Weights of a small transformer language model.
Architecture: rotary positions, no biases in attention or MLP, untied embeddings.
Training: a variant of SOAP for these matrices, 290M tokens.
Each number is 128 + 32 x the weight over the matrix's rms, rounded and kept within 0 to 255. Layers, rows and columns count from 0. Numbers have three digits each.

# up: layer 6 MLP up, 640x160, rms 0.0726, rows 20-62, columns 0-159
# down: layer 6 MLP down (transposed), 640x160, rms 0.0726, rows 20-61, columns 0-159
up20:069107129144095113176125187075129112144115000129127169150113124113155107075123154121109102116117119070046164068041115096086074134130053180134084147060168096158144156073076132098127168132199081103141182095113128163091090091137140130127098111141111146082105123167089141159136128076084134120117136123111111119111125102122178081090163130138196085155152130116087165144071125097187061082105130104138138119205134128158121134134131164138140117143158174144117137066125135199093123166096138
down20:118127124079113124124180184151158191102167174168066111169126188124090144118103158140141137097136151119164168163106082140087122153138127112142102127105088146173158153132122139086111210069156140075122142064109243090109128133156087101143153082108062093169140183120155034175146117147095174169076143176117153091213138057147162095097106000109098054195128099112135140149133158159105153129115137073139119113148123168111173087113166143122149131167113101150081077072147080161155193199137150
up21:108120127155106151075112092101114159110126082085102130142111126120085093099208106078122111153169098065102130139092160112116140165161102134173117103131067115098100122140078127176157153147089117069122094145148147085150077098088115163135117104099134167152205170160142166181153067159154146134115138122161136184148092152177135092158068122150182118129118183148166096200159070090124136121145127074162150121083187135140140147159166094141148153135096172092204136163153129135181092134128154
down21:085102138207076196099115129123108103176142097041174132130125121162133112098178120102123154105146083155170076106129110114086142147144158154161154157129101107049134160140131139081090117185121066138153113112102127116135091141073137161124140120137106090139070078188133129099078133122160079146088137102087165154135109121073104093176125127120127145139130165117101187088117093150116155140120137195125113067109153125177115140128090151179135139042111102200199153124149149138076064138072172
up22:139151120150142098146096134139187144178157095128103095145183142084160144059093125122118181193123121093081134122144098105157108154098120165101134210172185125163169158065112155136180119087174122071078110133054118095118168115103163163128171097128145164163137082093151104139145127145129152098175133112123154099095164141095125120069211163172142164110107132113121106180150150054129133165163143153098178143169111111160165117098130162142139158093124161168090177091137122145062204173119117
down22:144147144108182129071130116177139135137143146074165130167172145148152067115147154145184207115140145072129120184188116131101107145127144129150105163143122084100101153051194131088208113095130205145035121106127137147155135162181140087094112142202128110090106154138168158178058133158130123154134133155086109125100122138157126153124124129121146142127152165156128141134167141177150162123079140161159184138155130075068122122140085146135095129131140119149161077137145121087155186143180100
up23:116116163142176142142121189154142093123099169129122136129114245140156108099110158162128160161161173181113117145081101084132068076125111213112115201115167111166116130055120145085194104097147185094157197071125157175125092137092184090116141107093143083181178148150102173108118130087140097136166087113164095134118072175140143094085139159111162153114128163160143148126128180085153153164108123114092200147191145152138088067095158173165212176098129195124116118125100113115140174116109129
down23:060047193151151108153127112177099148164162148143077154137115144092090102067208087125158121158068138108089158200135172089200156083187143161170064098188127141109162140143189199118121153104164184113129096135110210147126145119063141107157100116115116107167056235172129116164125134063148123146086072146110160103056110145060156132089145167145147117171141110112150124110125190106104148115157029137133126143164140059167120145122114128108087173162150100150183099114203167105141065157117151
up24:071152140125159172139092133124090137161088159143119133110150161139139102139126122140138087166156105107142138149145137138118084155076142162163125171157124125100137089132144118190161119158093108059157140095132147154096168100098098106159104126150157204198189060156125148132059179155168186129128121150114135180082140100192167132198149118156131130123148116137088170141110097082140094176130182094162143140166087116155098109117098075151149123136186139155129148149104111184097102040165140
down24:116130132082110129061138104099120161135177056092172077139132096189101133168165181113181175078145072115121205134140141092127125140134063122113167112110088166068163090172151124118129109154142134105103120111149202027138141167130093105159117119095149172165099136141124074127100154033183085118145115131090109109084126085083181166173124100126125081137105168143124182106097113088207187117087123173149135141113135087078092106141120109082053163113144093102151183080081152168097137096130147
up25:189080166238134097154151168079152117126193155111183068144115116113156153124092120178118115169135118108053192134155134142145132146097151056198212177172180132151069100061073077121080109135139188153123125118161192109119117109139121099125126135132131111095169124207130154140090075087095157159106069160136128116113118179164099120133134120161207099170157136053199123152104129080138107147122156146135167107065177092134146113110139111207103137042049140038104097110128114159115217096154162
down25:113162139146163062131133183092146164161133186054121170113184127107173191116107163145132113102102136115071130134166146075077153102077171137133122090148147155151158164147058064094172123140152176147183107212166138132104128188085080080149089090107105142143138127169127103141146109108137108114132140169161100177125114158133116064159164186086132147139159170143091082192101147165201111116100130211163140167201142044119070126170129083143160188169132145068111092140184140134185184129188123
up26:122122102143134129192066151047122141053131129152126185154075117117126131099099117158111166089141121137069145135068108100138104099108128128107095096126142105128162107118124164118143174151134082138103099147183105183143159099123143170094078161143154188123134160125132126122177192211093118095110110112155118085127099150106049061169100128104157109141117188106136109140128145128161084149148137128143142132150114122133114094118137087083144172107140104108111150138150158127125131143169137
down26:107091083139139141111130093141108116103131148140158127112109101077159101126085166108112104204064117116177112086155099145043146152106142152138133132114129118070188084124137115124087115147107124156124166103119093088123139137146132090102144085156181163101162107168156140102140114099156109083083134142151117109075162105111141075104126091132140123097092075076108145133117148156092165133071129072106102122075179096127163081126084099122120135050127161109181116126116118094078095074122105
up27:165127129159084143082145105153113108131142068117115126166137092157158135100178125148126107135103111144106177115151133123119076128086076097138126142101083112175155191091102064123169167096133105137205164185156126143136095103145155123140118152132142072059108085114079107119089095086157103119184109144122219109090102113118122142123164128098119054106112158112137174073125142097149089113157154094130119117144097104105137111135103111165109108162144127161096131097105077090103094120120115
down27:107123122145174108152115131153150129165142164176172124086175141078134125138119128054156099155139075087126158141117101144153129087191180129133103131119125134105133062132124145098136129141137184128158102105111054082115143149177117091098163166128127177171143116110165097111118142122138116079108096134143068115124138136103120166159096092114108140197137148138110089116091156144113161075065135173140125157146147121123149169112173152095107168106078140116151130098164157136130156153162141
up28:160126136078082115129152118175070173099131109114126059131199120108176125133088109121081161116196115208165101156097127101148136133096139117117155187094160126114146140078098120129139092146187156136085139058104162172102143118133046153130169144112104140146118141085169092103161079084165096136072130085135165163138129139080115176071156143108156124124140108142124140133088094121185204171101136181118086096147185131112144122115161217068120184118035176225105112105131138153130072146135160
down28:135110174126171081185134103145054134158152154105115147099150143153115140138141081090069184120120087100140122156094133193120165150173126195183113090114131209174116128110099138164117188123160072156128125154174146153126167139148114197164134125128154164175200075144136103082086200153156120090044150174174134134112149060153205140129140138090158184086129102169178176079133098131189148113121134116182134141169112155082127109151142124084081129099062168164097135172069133112126162154156116
up29:163092124115138103110158098120125075168119124115040110105145126075035095119111151114116115102151151166117138134172080116109092180129080149067123166128190141125147130169134119118152148130099105130172100113128144123123119082153133168123113195113093131122112045108106092167149153135029101101146153118122129155129150107181124046111099080104111110166112122145139106069101176168063096104157139051132125063091148093181144050116110168142160150119118052068064125099133120074116159128143196
down29:070133111140094166128155168068175170158175147165134137106119154097103176081138171102116118092165133119108133162090137101156152113152120099124171099117128128190096107086126169173128157090092123069159140118082115123171112122110129144166134064153112139109071161168150146086109141155200134146119079138109112079103115204097138152110135102168120088076116099077128141141124126171190144139093158127181151112187106167120082168117168126143119133132196156108145137108102076115133160086124021
up30:120102161072098126147079143134181191121103088098180106153154161102130118166135138126070078132040151146128150119048135079135053179083126104089116196149163097148054106122112100120156161102111119149099141128108120122109134154060095176089099150130121166130097121143106151107160113107122157073136082107125161112136163106128185097180106160112087191111133178183165115072151123111140116152085175147124143151135152067127102120128115084142181095209119089115154155105094129165143123169137124
down30:116085124091152080154159162118173167142073073163104108147108124150130109167136118158152130134086190121134122089105086176162089098082177117121124158117182137087102101114093225165119173152123148149113135132159087127114135103123109135110093086069058139160132120102097070141104088095148151067126085069139093088107111129122175028144109172099176161126057097139109173096108119124100075157047115145154129182147060067115113065158118093125102116139170118124141074089144119105112114081205099
up31:119158103189151126087070086134165138100166170151163126126084138151180119139116075089128068131161125124145171131151110118143128136159143167154112100169130129221120153090119115150157111144086118154181167065175175153095084124087114139200103176114148088105084169181120164141166087146168158146131067172110131116141110095093142028120123141099141187112117156140157085138145096134198160087130165141127146093173195113138117220151035181127104192168163104131148100161065137088105134148145126
down31:179147168120173115131147096155112102066125116149102135052109112155066116158157158120122132148163140126166175127078151112080140139130169103127164206100159071133143121103107152120135158172077047063176141117132148059163086117181127153109122121183112144150152126052072179098115136149127217139060119112185111104102130143130026104138107081075137085119103116105137134118101108187111098106135089144178134096136111147105110147154124110118191047082161179146128050150078096110187138090118136
up32:083100137165161135065164183177077096074137146159164167140114132120144123110147129128109157080152170082106145204151176165136151201095165159146149176108182136160113115173116150151176149146122105109142170114138026136105077128080112110093107184158190166118149151111120151174128167107158161096056144092173145175079137104097166117162091182097140110145106093188158175112116112150143128152111101131120183130118173171076184129134097093188188176087165172151184101168166116080149131114204140
down32:091106103130111141106095158126071141113162099121104144190113132136078139057137170154103180142142159064113142227135178151124110148148140163105154167087093217168080119198116109159135155096141163156119155115131092145114142084138136119126107136177108113147118192162115108181097151111092133141164128116129121113143135111097102157107067099158089083136082105103084104080165131137107158104086087152080113135135203158100175201115113072140155112152120108138134158127080123112136134104108079
up33:189137144197076093143128125089095165130181137213131234189087094166153077118144127113130171103115134093135138127181155100102149133137158091111107174125125124068103124095061127150146122178092091067099137144138108114097127103101102191095164138169138142156144075121111133176151085169117089135128106114105154140165132074148101081138139127154148146133122187120150131151144090137199080138122140130177142132058117136145074109117124113101104097142128116149160192109118156167145145143136093
down33:149149162126191131144168115123116146117119080166124101127145116063126158063123115116186131184120144073123188157082182168139111105140131129150160088135155073163144165091144148119153117119153130164129105068165142092130111108105106072134109131121103129160122113112156134186126096163186101099118149149046128113085153128132122073090143092183157086113158140100119135133126145152151118111201191117093157143157085054101155118162137108100092176092072187118122069154166172164164163136134098
up34:114045129134133073162144182133121176130135127117162137076101135083140110126135143091100142116095125077184156066135132149164108098182116079114096162117140113167097117098134129136101143136120167101080162172136093179127126120181127149139144183134091096134150116135218114135145118088125147162117085134157154142123116177136077105133171114206082106134166088137200091198150090156181135150105127126118205172153166102159130140113141159113142094165128167106172141103184117198172136158089103
down34:170133103181096167080152116106103135140115119142138135094082153107177113072155094165138128097111094145102073180066193035112133140141119155098150090088124106176064108176099132110156118142184107156122205117094190059115173117157160144104109176108115063063157199176139129121151184050094142096117137133082160159135100101140146129137139112056128178100174157172120183130086103112097130146144137116134163140128138084108155142121110114164152169138107146101082114187107176077134073157097131
up35:133111153084122102078157170121154174152121178164136149160148178130170102177086139160134094086131137106144099169139121132124075118142106178150097123164135117141161188160073099143153110135140089160131149131106126126109050111148158122119128133119164175093134101120168083134086166149141122141148131147070144084160122160131161105121170144123126118159088162126159155029118163129123047121173090127118120156125150111129147122162130161171117088155157196087156132110074097130120156152145150
down35:131178133120102152127109142108140116138079100118156118142139107110101123124123123104109136149125089130118145106135081123146147140101156107126175122107154126115104121082137101120115094136127125107083152120085112092114171116091107174133169104047163159118123106170137116147132119170118170165163109108138167119061111142090083119100149117130147141137166135110178111157125129110132134137114124129090090139091121148125100148160104107107099143115128127094151133145171153140067098085111117
up36:154115134139157138087168094121160171106139112130209090173094143091153123131162173163107101160111077129084152162156094089165106106088102155162125138124172152151141088101109118151104161128148135140187074185135119110168083130073100124110072167191168149182103104145115119139162159098125144108113129115139132199107122139074087147159148081166177162120137162082099121147105211080145173094137149132106123123131064160087149102100107104166146086142168112128127176145112137130139122079140140
down36:129159173182123198152077088101195126170130105127126124130112127182121128095124122058151111171079146123163053168109100062126132149083119112146143144139142144129083105098146129124067162141109150125125112131144042113099125141084160165110133143119080155160143159131127132113120126126122153194143147122115171134131131128115180120127133127070127126129090108066078129095135090189117106169146124098121079201120067142188197085088083203141132133095113169120097106090145101144073151150123102
up37:102137169126152114173074134094157127123154180084073141159170136154135097144144115176088104142106101124142139149154108148137136134146130187144164151093091113105131130133127081089138133130150086101126096144198121162144087150131078168166085105116121115092113115125097128115156162163131176192174117107126109130139134103170139069102148116100065185159176081114153144165136109098125129173149109135136089092104139165186123115116108172124093115129120136155101155100161121115130122119198125
down37:143123138134156103203127114119104172115133134143117124126119143127067161125096149164132071095163083154104117099106149103151111090124141091095142158139163119139059099100125137155165108143162115168120170134086088129102126132103161186177170118096158166118138093112136126133155090116092172129105214165174187212143150139093130169106147086139154139124113146126129120086123114136163149128149158114140099103083129097119079166093075090112124077123144110144108093133123065091102121101178090
up38:094128130176114138136185071088133095131096127089081132172105166073139100128051126149163113120112118118133145139186180093163169157075110135119169101087112136086098144119116120104135187170174133125143111081133194135148122101089122145116135108165124129154183104085126134131160145129151116127068123110105107127114071119131138114054143133149113139167149185110169147118133130222202112120066131060165141121105121104111167205158137137105130173037103164106122136116108133180143131172089112
down38:118118150113127155173141146157150107159169110073139097126161102158097126133111146142178142149100143136162128115142137129096101121131132080124167133172139147039140168141150074099097171051215172148120117094078111104172141097140161151151129147156114091117167139148131100122173107091087123211159100101106112137126110158097115081161121150102173109109102141130144131118186156149078144130135148139101124125110093130073138135183087093073132118114141083113175142128094123163190123128072121
up39:091130142135135078183151116083150133113137151145083107154060114129121105146149142116129089133139147140147085144107071141122138162121184146109122139159158050095101152129123076193182196112140155099140088120155133170156103148089140100060086151110166162094106108155114152144048097124185195144130117109183141161156156178090156135098143125125157137121088139113122135073159119105145146075150168117197093157143147109096165163085093149160087101142135060130157185143102152150109096122110139
down39:117119118139094124066119162126097097096116128097095195102137115142124111112105093109110121147050170111168134045156173104164115082119150128126214097091144092133106104129150147092075139144156093148151140141129142120105162159122148047078091156094145163096113099086094112158168101207106082110122113215126114105153134119170160079146129166120096082151147082095103101136120110145136148123070139129071082144096142115101089112146113158126122085113112171173124099108123173140154098144112106
up40:111118129196099068130135132164119125175132077137155154148126148094167105133106118069160058102150100153150137040139127121154113114092145101085152168123152071174126123137121070115115126173165089122181124132070155162101096174141146135136150119123118128159096176123135108079137144120094083119098074177076181115123148132166102151110146137076074154140121148134133112159111124102178146171104104137099064153155166101147188135142154057168139127156139143124134091114123141134115099106179120
down40:063087171109139108130098128141102144148131143213140140141108127154187111158083079169115131153091132161197129104054117148185155084175096176155157104144155217165157123093080139085116161164131162077116106115156135201086175109084099145113088134131139085147147114116185119162116108129111129083092182153098108139130082120090138119104091113107176163112110148099106134098123156107133117108133170136108110137171184115116086142102156053111126134140091100179169087119105142126103179162100142
up41:095111097193187156144159147144115110140135152148122138072100169180126100099136163135163121143134140133151089157143124103154100171112111140136119163107122136084140105198200085131141109120101134103097189180132158169122083102138114095103144118154127070126084142125121167115141137132116159157123094117094103161151159135149099149074115119203111101136137205116123132134105157138167145158114052076142100171105146180182132104143142130120134188145161149160161191088132113162171145152133120
down41:140176129093114134108107145133143152131118117124120108095115113076101150104124088157083090176113135155130119099125142147152137135177134097075129135149107117104157141084103111103096103112143066104131113119182160160070167156132137115073085139122137153160129135117123115139141140146125152141139126080133083141122137129097153089150146120100164168080107101105115121158138131154080150132147169149087106049111118099101129115102181160145118141123115129111161144136109145115135147095107086
up42:164177145146147137108131103114131160099194151091128164148109223129112136158076117128085124158131152137097097068196136145140132069132113091190073131085112135191099135184119136098106102093136199100155134099131153137119132093141137137201147178144099116144151182118108143154184113158165160176104140127144168127126079088067136147125162051158112109145113127148165123154122109167132117162171179104140150143172119133103100174111109145133143140107153099110154168052096135174108122173098123
down42:096088081135098060163104180170141125109117101093126134145088114091155139145183147138107103095102128114092125097158134181148099175125108133074172164110136103042143167141151150066138050138105149183118147126107117089171092169176167185092150101159184153166156104148120122159153111106145114173141198133143142111122152090168090153170138163161177161151123129114105140073101200105144131179109106095069149124137165180170127098168157133152114141130088112133117099098141112108119131109133111
up43:077163111166153154085120131116103128134132119166163155129095120114094103139080187109109095103177103152119112081141122119096215130117100121140113186182118113073172160124135067121085116143139161108138127135155135151123132108173142130109158109081119135175083139168200132061161141130136126154082127153090153121140164136129145152137145123119176146130138168111118108117137149115125133150149126164096108178112169177097088149146161131172141200171096144164178201097120133067112143205103200
down43:106104127116135190109156144145133166114085193135168153122187144143157139137135140112105125183082146148149107106105161197147102124143135100122112070111135177155117106135086137146141143154060145127149158146149062131144122128169047143192102108135173145158145118137118128095080121105132151164198088087163131123107093150164104108152148103181111141113133103134128132130115127179136182092139150136132099117163079090140199144125158163114167118090129186137106105132117121178119128118136060
up44:112146120080086109170140130144163139126152136130116140146113104131150118145099104110134158105081112172091123164124168154144150149111192104109149136116132079095160149151211121085101110141102174143108145163208128166152134122139144155060166123113160083113098143193146133102182149135110130111160120142088176089095092102071172164153160124116148100124121110144166138199142142035201150116144130141139148086106137153152180183140175188111179138078080109104132070140137117106145189139183157
down44:134104157128134099094085106118077111084174110125201168120062072128088153139185149152129124202106103113173122080135068129114122105112165128207117134123139132147098119143097133163144152169132102072096139096120089118101054102080109125158129075113147111123060208099144113100146166133134164139112147169130113146183122164142121199130121101107123136113115096104163135143123102158117132090149156116152176165195114133104137137184112090147114098142134151153157149134202142126154153167075096
up45:078105130163143178089133091145196114136102090122158118121173197125097148117110135118136157170071104109167150151080127121197136107082105151156143125124123140113160162093154143165134104180140164093166109164136112123080161134111091134106111108115159102099095131159161147050137094166120159135087116093090189136111145048110174162096188128102072092157105103119137127149102144079181137140131138149165089131080078146141145151122180074188119129102165137163165139110101128135101093121152135
down45:137127126069080132125099108120174163120153109125180131173094110106141109131099148105108119132132154095098147148081104162148139115155126130155135134189111098106108131155115141126132163079118072061143122151154013114177106109151119118131130086136087088111121089121154098109130169131143124134153145176119078104126112132138131101172132027129126110043132128126142111131201144171103205128153100123129082152169168098066075139131117160104164068079118086163075126146143127113198151146102168
up46:161190136149159130185141153104151106140154135140199205150121179176109006189180123161132103122151181103171137130150133121091166140093148193111157221132126173184147161137154185110128121166145167123156112098135171137170171121164143186140146104182156090094110123108122074087164100076123112118085117151137175157090150140134180129096098160078154087168082197088165153132170131165112133167129148113163117107123166126118174174153089110107125127184154111221148212166094130158138118148115117
down46:145105094148134162144083124182164125117022157152128067158105106132124134104153103067112096157103103088077083101123115088154107111126118120120086090176213157154132125168117073117067131158199152148169136135106130120138194087158151161165216139107116186152183138128166164146112159092146106094109138154177096161075148117154118077060062145136076140178090111153120152110086113201114076132104137083097169202098093135118134069179111103138137186111101127113123152145150096142137145128156087
up47:133100116122116165138145122106205147068113154146082095141156154128139110157060141115146137123109130103053135138180204107213133161132151123145146142098119123173158131130149138157145122141122149116159125116165161060120067142107094121160108131147152121105173154104131142126171110155190145105170094088161104172166107126132136133165126126132215095111146103131136112153135084099124089132163157113101095140125167146133106150133103120128122131103121151204140189039098117156162127106160128
down47:115083132115133175147071124127122101144108133122113120116137148131124123128118149115109126123109070172169113125085137124125165138112128158121170169061191109087100133144179101107112169090123124143090102114079097110111117122145088152067146178192106145117132121072107157198100109127166113046152115135142179150133144087106109112179122112168116098100136127190096109103175144132158111131114155127162103136175131143161079113141101127146086129078128155139129113129076181085099089117083164
up48:139062098122135142123159158142200074146102100083134146073123173125127108107142150144191161113136117089117157118151106089091134152073109151164093120133087158140102133173143097123167117180140149075105087094194155171123094141111151168092176145127146160124138077098151111079134137109151126121117080055190135082110168168156111116159125084154177159078095115118110134138147126087135142137172174132087125148149136106142081151071105163078106131077121114103114129121078153142154104174178146
down48:145111107159143104110083125177147099122115095131113110128183144127146123136148163096172120117134141152103083122139128158177120053100104093106114127147121142109178121081076152093164161095094135103185146133131131089200124165162169115187159153142104105100106143130148129147128130072168123166124171161108173114162101112114148150140120107130148190124163122137106134133161106136120106186121123130136149138107095105116139127116112110137127144142138133130144110113111102136079142075120121
up49:113157096145128128119142122086141164124081149118120144094094146159108077213105147096162185122140115085182158126093174133138134188128160121089142147135107123087101130128080154144126151139181151111116081129170120105118134099152118108117144141155063111145161202117130057115141154118069156130077105136118129184084183174124191049133147088114154133122108162147140111147117146113102177082109138140132089108093126154138116150144149106154121105127153111104124114120182140149124086105159148
down49:157163104145160132129153109144144099130177112103114128145150123075152164099139122125074115123152133111084100144124082156095171116083143122216150114089075047169164082123124116120163139103162133139179120125100109064070123094129178178082113138188166104078156107153107166084182107179105091125159135132130161157116097129177109104144132102127166179097145131124155150148152156155118133151092141094116103108150142068182193160142144128096129112175099108138113110128145043195144154078098132
up50:055193103086076087175115135133121124122140126092138103163109121160104090138068081157107107097113161167099098174123102150153124108165127098163078167128144157122043179063108103188137146118145109129169094089159154067107161179138112134157087181144072136144163203127182099128086128149091171104093100120117143088089109117174170126128070151093129135154086132123134181197141121153173126149087072121148058137122191132197180123162125128148128113144156086099124149208132107131150118132102062
down50:153044163156115100133108145124111170112125127145122111164184115139134084109159132123173138135117053116189141148134156085139132129065099113065162099081069114142150106178117120082115115125154155100070148180142091098123121072158179136091148103087119090124062123147066123176106139078146151160142170154148074113158130133089120110150188095130085135103153101097071138131074096132103122093172138092143150101131109167067155144061142175086103120109116161137053162052167141128135093112174150
up51:084106156159121103108073117126151160176141130152160089144135127145103128142108162116149182047087104152138192161167151159141127129125131077120080099124187177107093145153074148152110112149115135106179169144150172105058094160137179148117112161128029111165109124150137074092126132076080122166078078124146151164119234154141110089130155156092082091107104131140127070118096135103171153139083100117145184142071179137132102071160145172118101150104149064127196120116119076142217185138107110
down51:133142140064132108183155166113122131152255129062159130121137077079125165145153109158166125063164125092091113109088117113087142110128115081221141168170136162114186095222112159137125105130225118108121149078160164122135110227120193172178066104090100176132127121059126169058141204101121095095109119123135167147161198175131119171141157096149080119144111133182103142105051114107137128081151122039161148106078108125134127167056106120071128120167144110117159139122069093096153124155098140
up52:158161038147168094111104082117148126087086138128142150109100159169131148211121092132084157151144075159108138147145118146088048079097106106130138153119133114127101168107114099140120127118118111085111078132141155097154111109115168120103143150119150161107155160123168115135045135091098105134075146103166121095167139131197117076154143111153139140084133143126108096201086143104162141172126140147152153186176105110182123154113092136085096142093128132124140231087104137168174069145144108
down52:155116176121141168176173090126185098130168150081116095113115162101154113126141190128098123110130098081139127156143139180156136109121153116094158138182111144168155140132185075139170129144118167157139186072138144102129098171108127185119099150100063135117163087108127139163151113144206118093169129163086170112085167097105102117129136161143090166121154064131170069119139167094067099142085077151165104129205141166179165162086098142107145098147127114096167119142109069107102115147115134
up53:077137152075111135118126093123119109194095071081103142154141155125095139125115127057144110133179116072087143160155100143129142146078094080079122202114117106102074125141185103131123130130147121123126184095191118119117109172128083119169112174044185107142145128202164188067158136126085059139197132111144107154102132128138114178125163113097099097150151104131180156128134200111132147090152117098154165180121182136083222142131143158118128156158096207133113151109164120144136148091086131
down53:111162094056160178085159143144166149127124188163105181137148147073164164179144112124102093150048121084178128152147135134139140150177096187178086119147093171132066155120081166141155128156116217134089123173072110179131114095203083061147156089132118171116104153099171163127117141121091140109109136171149113149103185111080121129126102190124189154102122165166170215089129093170071116163176157179096165091118189139128109097070176185117096130176124138169153121162127136119158157135196121
up54:129160108192080147103150115217067145122137150077133099125135129171158094099187179125129090098078133201107170116213101188107179124189120123149063081083164189127098175136098129152124164174158131079164107141170169113149084128138125135120087130176130114168117156123155115101111109193141131139127155137087153084122136152183151113132071155157143184143145142111131133081135163160232112172098124101128141165159142089147143118161104145150151168199130114126130161179163163115126137108148166
down54:195160166142172077170103101127121072140133100167130171127093144114175115122142132160107120109154071158054151122080151074114156170081157146155149217166167153153099140112143123085177085077161090146045108110069112153135178161114164139196158104138164110073170184175087107149116124120134108149160110168155118087154130140095125132104172051158103167146124145092164126138123144105047085157168108131105104141123081085170132129157165114143139127170150150179061181096121061123126127142141190
up55:080105152109221098144098173119088159095133123130128123178185220155125092163178147145123113147154121175129078102129145154179156123103100105064132134091136117146193152095152140104138148112120148086138182098151146165055154095103180109110110187122078107164128127112066100151133130099072148176090142129118100117071151096118159146142132085167148103145114099142114159063070115112134148081077128169084069037130143148095129124104140131127141116113176093154134111113177086075090165061155157
down55:157120107130146100071130076155158123142096139119109136144135012140138114133151142099153146126109083102134114117092132107086144144098113149149115145103150145106147143148113125134097091119095168105168163120162115108085145166178129155135091066119145141122125205139134147151104094133102111194131125092103157156121102146141135096172102143115078100102141138142099142118076108123084108137156140080078158119111154142104155120187112124101130155128056133157133159155129138137147110102124064
up56:191114161100081127165167160172107148116130106177197066116106165130157146125122165160133074164118137067130113148160147134173176160114161046189189163113206089177177101129080121131096068180094120154130100134093159089115089120148049150099138148074115119135155148094149119138142089072105108146159106117098175201158105158111124135162116133170153145157162135123149187135150152172097099074198127164159076056167135093114180146132139129073123110129108124151132120111116118193124115135120190
down56:119064084166039140160136154130095107160194208166156189104158123126135135169154201143145113158117140144116062104144129133102095167186131137178095121145095057128166105168095102201109153121112152130175105149128136125096078134103093113092127124151127173158146183122152148060130166142112085124102119143142145162081142093150143138121181131187106188117112151114131097138156171158109129102115166115164099110112137155125120146167154132102224128126184145122080099108190135162082186078144130
up57:054125103147149101183138177158128105184088094153123090093110195169124111129128184152095144109167107187155054120184145157166165134116079094100197107113133124192176199163132084191140078173152134157174150080114140255112149041164153137157155110109138040166102151120162090207161152095164164087113165123081130137182164083135168109111146150124090128125129131163099150136152160152105109166153150127155142130114164095179172146123139131135183105110126149129085126117134146108116157132159146
down57:136161074105142116165176125065122069153088086164111112099091176086160124104119081150120058127099127110148107107131141103096111122159121100097069130112110132156109164137214162155181069155117097207079104151157108144186124124111154106090093104072167169139107119170125093126144156187129092117172127088145167154102095115136185133128144101131134139135097125143134190133131074174153172071103115163124204095139145086140133121109151146119138114172162145072150121103120132167107098119141030
up58:077106092102159117111108112061090091136117078169096117148079108117059118104142162160100121173125098167157155111091151149099087142118075083136140102181187173172095147140140088061084091129139157108113175083100110188087147102140062180130128129135080130109090125121086078065161118126129144162136125133104120131109154119080094184119126124152125138122121148057143148137085141080116154092121122158091100127141098141084094148097196143096110099087057093135219082126131112126157173096160106
down58:137153102164111168136084148157115115106095136084163138128140179135149090085125151120155134111105087093110104102135147179097172143137177133133140123107154150061158125114115152073142126147090131135096127117118109132096107091179199136182157149128138113079152118154120109139133140174148106112081142136150145135124125072132081140148154188052119129130104124105128170137159155112089152168158109133142135168144133156123126155109107141218136139124144097130152184141116143130108148125151149
up59:078087149096111130111081134186110106140136112155081150097048130163151118173166163093107099145207153139106154100087159167155160093199115086150133172153134073110153120093117161153118094122029108109096107144142138102110141057118146190185197132143121094140182123135086185122158172092118096134116122096138128105134162148124070085140195169135145123119119120132138164106102138102148175170112169148168150153141162185101107127122060138204105125199092146107114116162154109175101154100167122
down59:107093188154056100107070160118067098148081095075147136157145063149131097141096142106132079105151053069147144180084116171132166145133155118107151153102102196076074121099159147160126169080140115089118100123089111151081088195111118130169180133114136036126128192126148098106107155156114135100135130158122092066122160125114116131176143104125136169147114135102157117094125109106087145136164142091055150092150136159064122139154104186061143076091125103176085163128112142176088150119091137
up60:081114160059163108117142108144171102070147079159168127131119191149093169097113099140114169065116141161175115114112144154152120130119150025086133116199127127124115117137094108117165154177122179058171108121136122110119130131139081117101158118169093130086078124161197140123161200098095132080101119143116095112059120211175139142179146144126112142110134142107154098137179135099135112111129166105171111196163130132083091171123056098179111161098129079149098138183146063126109163136156132
down60:144168111082096090144124134146135158133074080105126158117156136066147097065141174155109107125113032108139146123106099125131107133087125121120140090094101105091103167132179147185117186077156206157185131115151130128135150076167151234166043117057132128143149147106120173151078156128213070153140115122134135154156118106123147132138141129163141116154116082102168101205056133086161152161092102087123158095139075132175110113113071185122037124136127125101148186135164111120085102106079107
up61:088148168115168176174169154086087141116031146145212135104142233065206152109156150155123152136126181149159166142169122167151120139119140180129144123114127033142100143096129117137176119147119172093137177158160118081137140120149154190171153132097115138203111104121162143142188111078130193071082108164084143107165144076102124086094173141164208138143128110151157171182157087122171075087151137160074133146097153166130151110181096110185151121112120159107141125133152126161139131162101091
down61:149218116136147088158116136097109093177107109157070150117112042075095149171109117111053074165138155144123141119163161060096075124106191109108160100101103115125122120098096116141147177160086104142249119161117183147185073158134152154136165143084141131104161086085173108128129108168102237133150064200107150140181118217125115131139111125153060137122121109224142095131153169137060165118085110066107113153042219169142094166116154159096111123128112097179134103077175127080109068142131124
up62:107074112159175149126103089083122154150128146125174171094149113119054124129087145162155088145127194110101122113166127092105096149090109164178140128080172124111096112076177101118102117157116164145101123085096111196093151061097182095133178121127091113124172150156113150136148137139141181122192122075067159125118133181164154131146082144122112163093118167093178132129038181113134222117168185099126138180158156099133109093092148152126146139091086140098154086116084096107116132143155094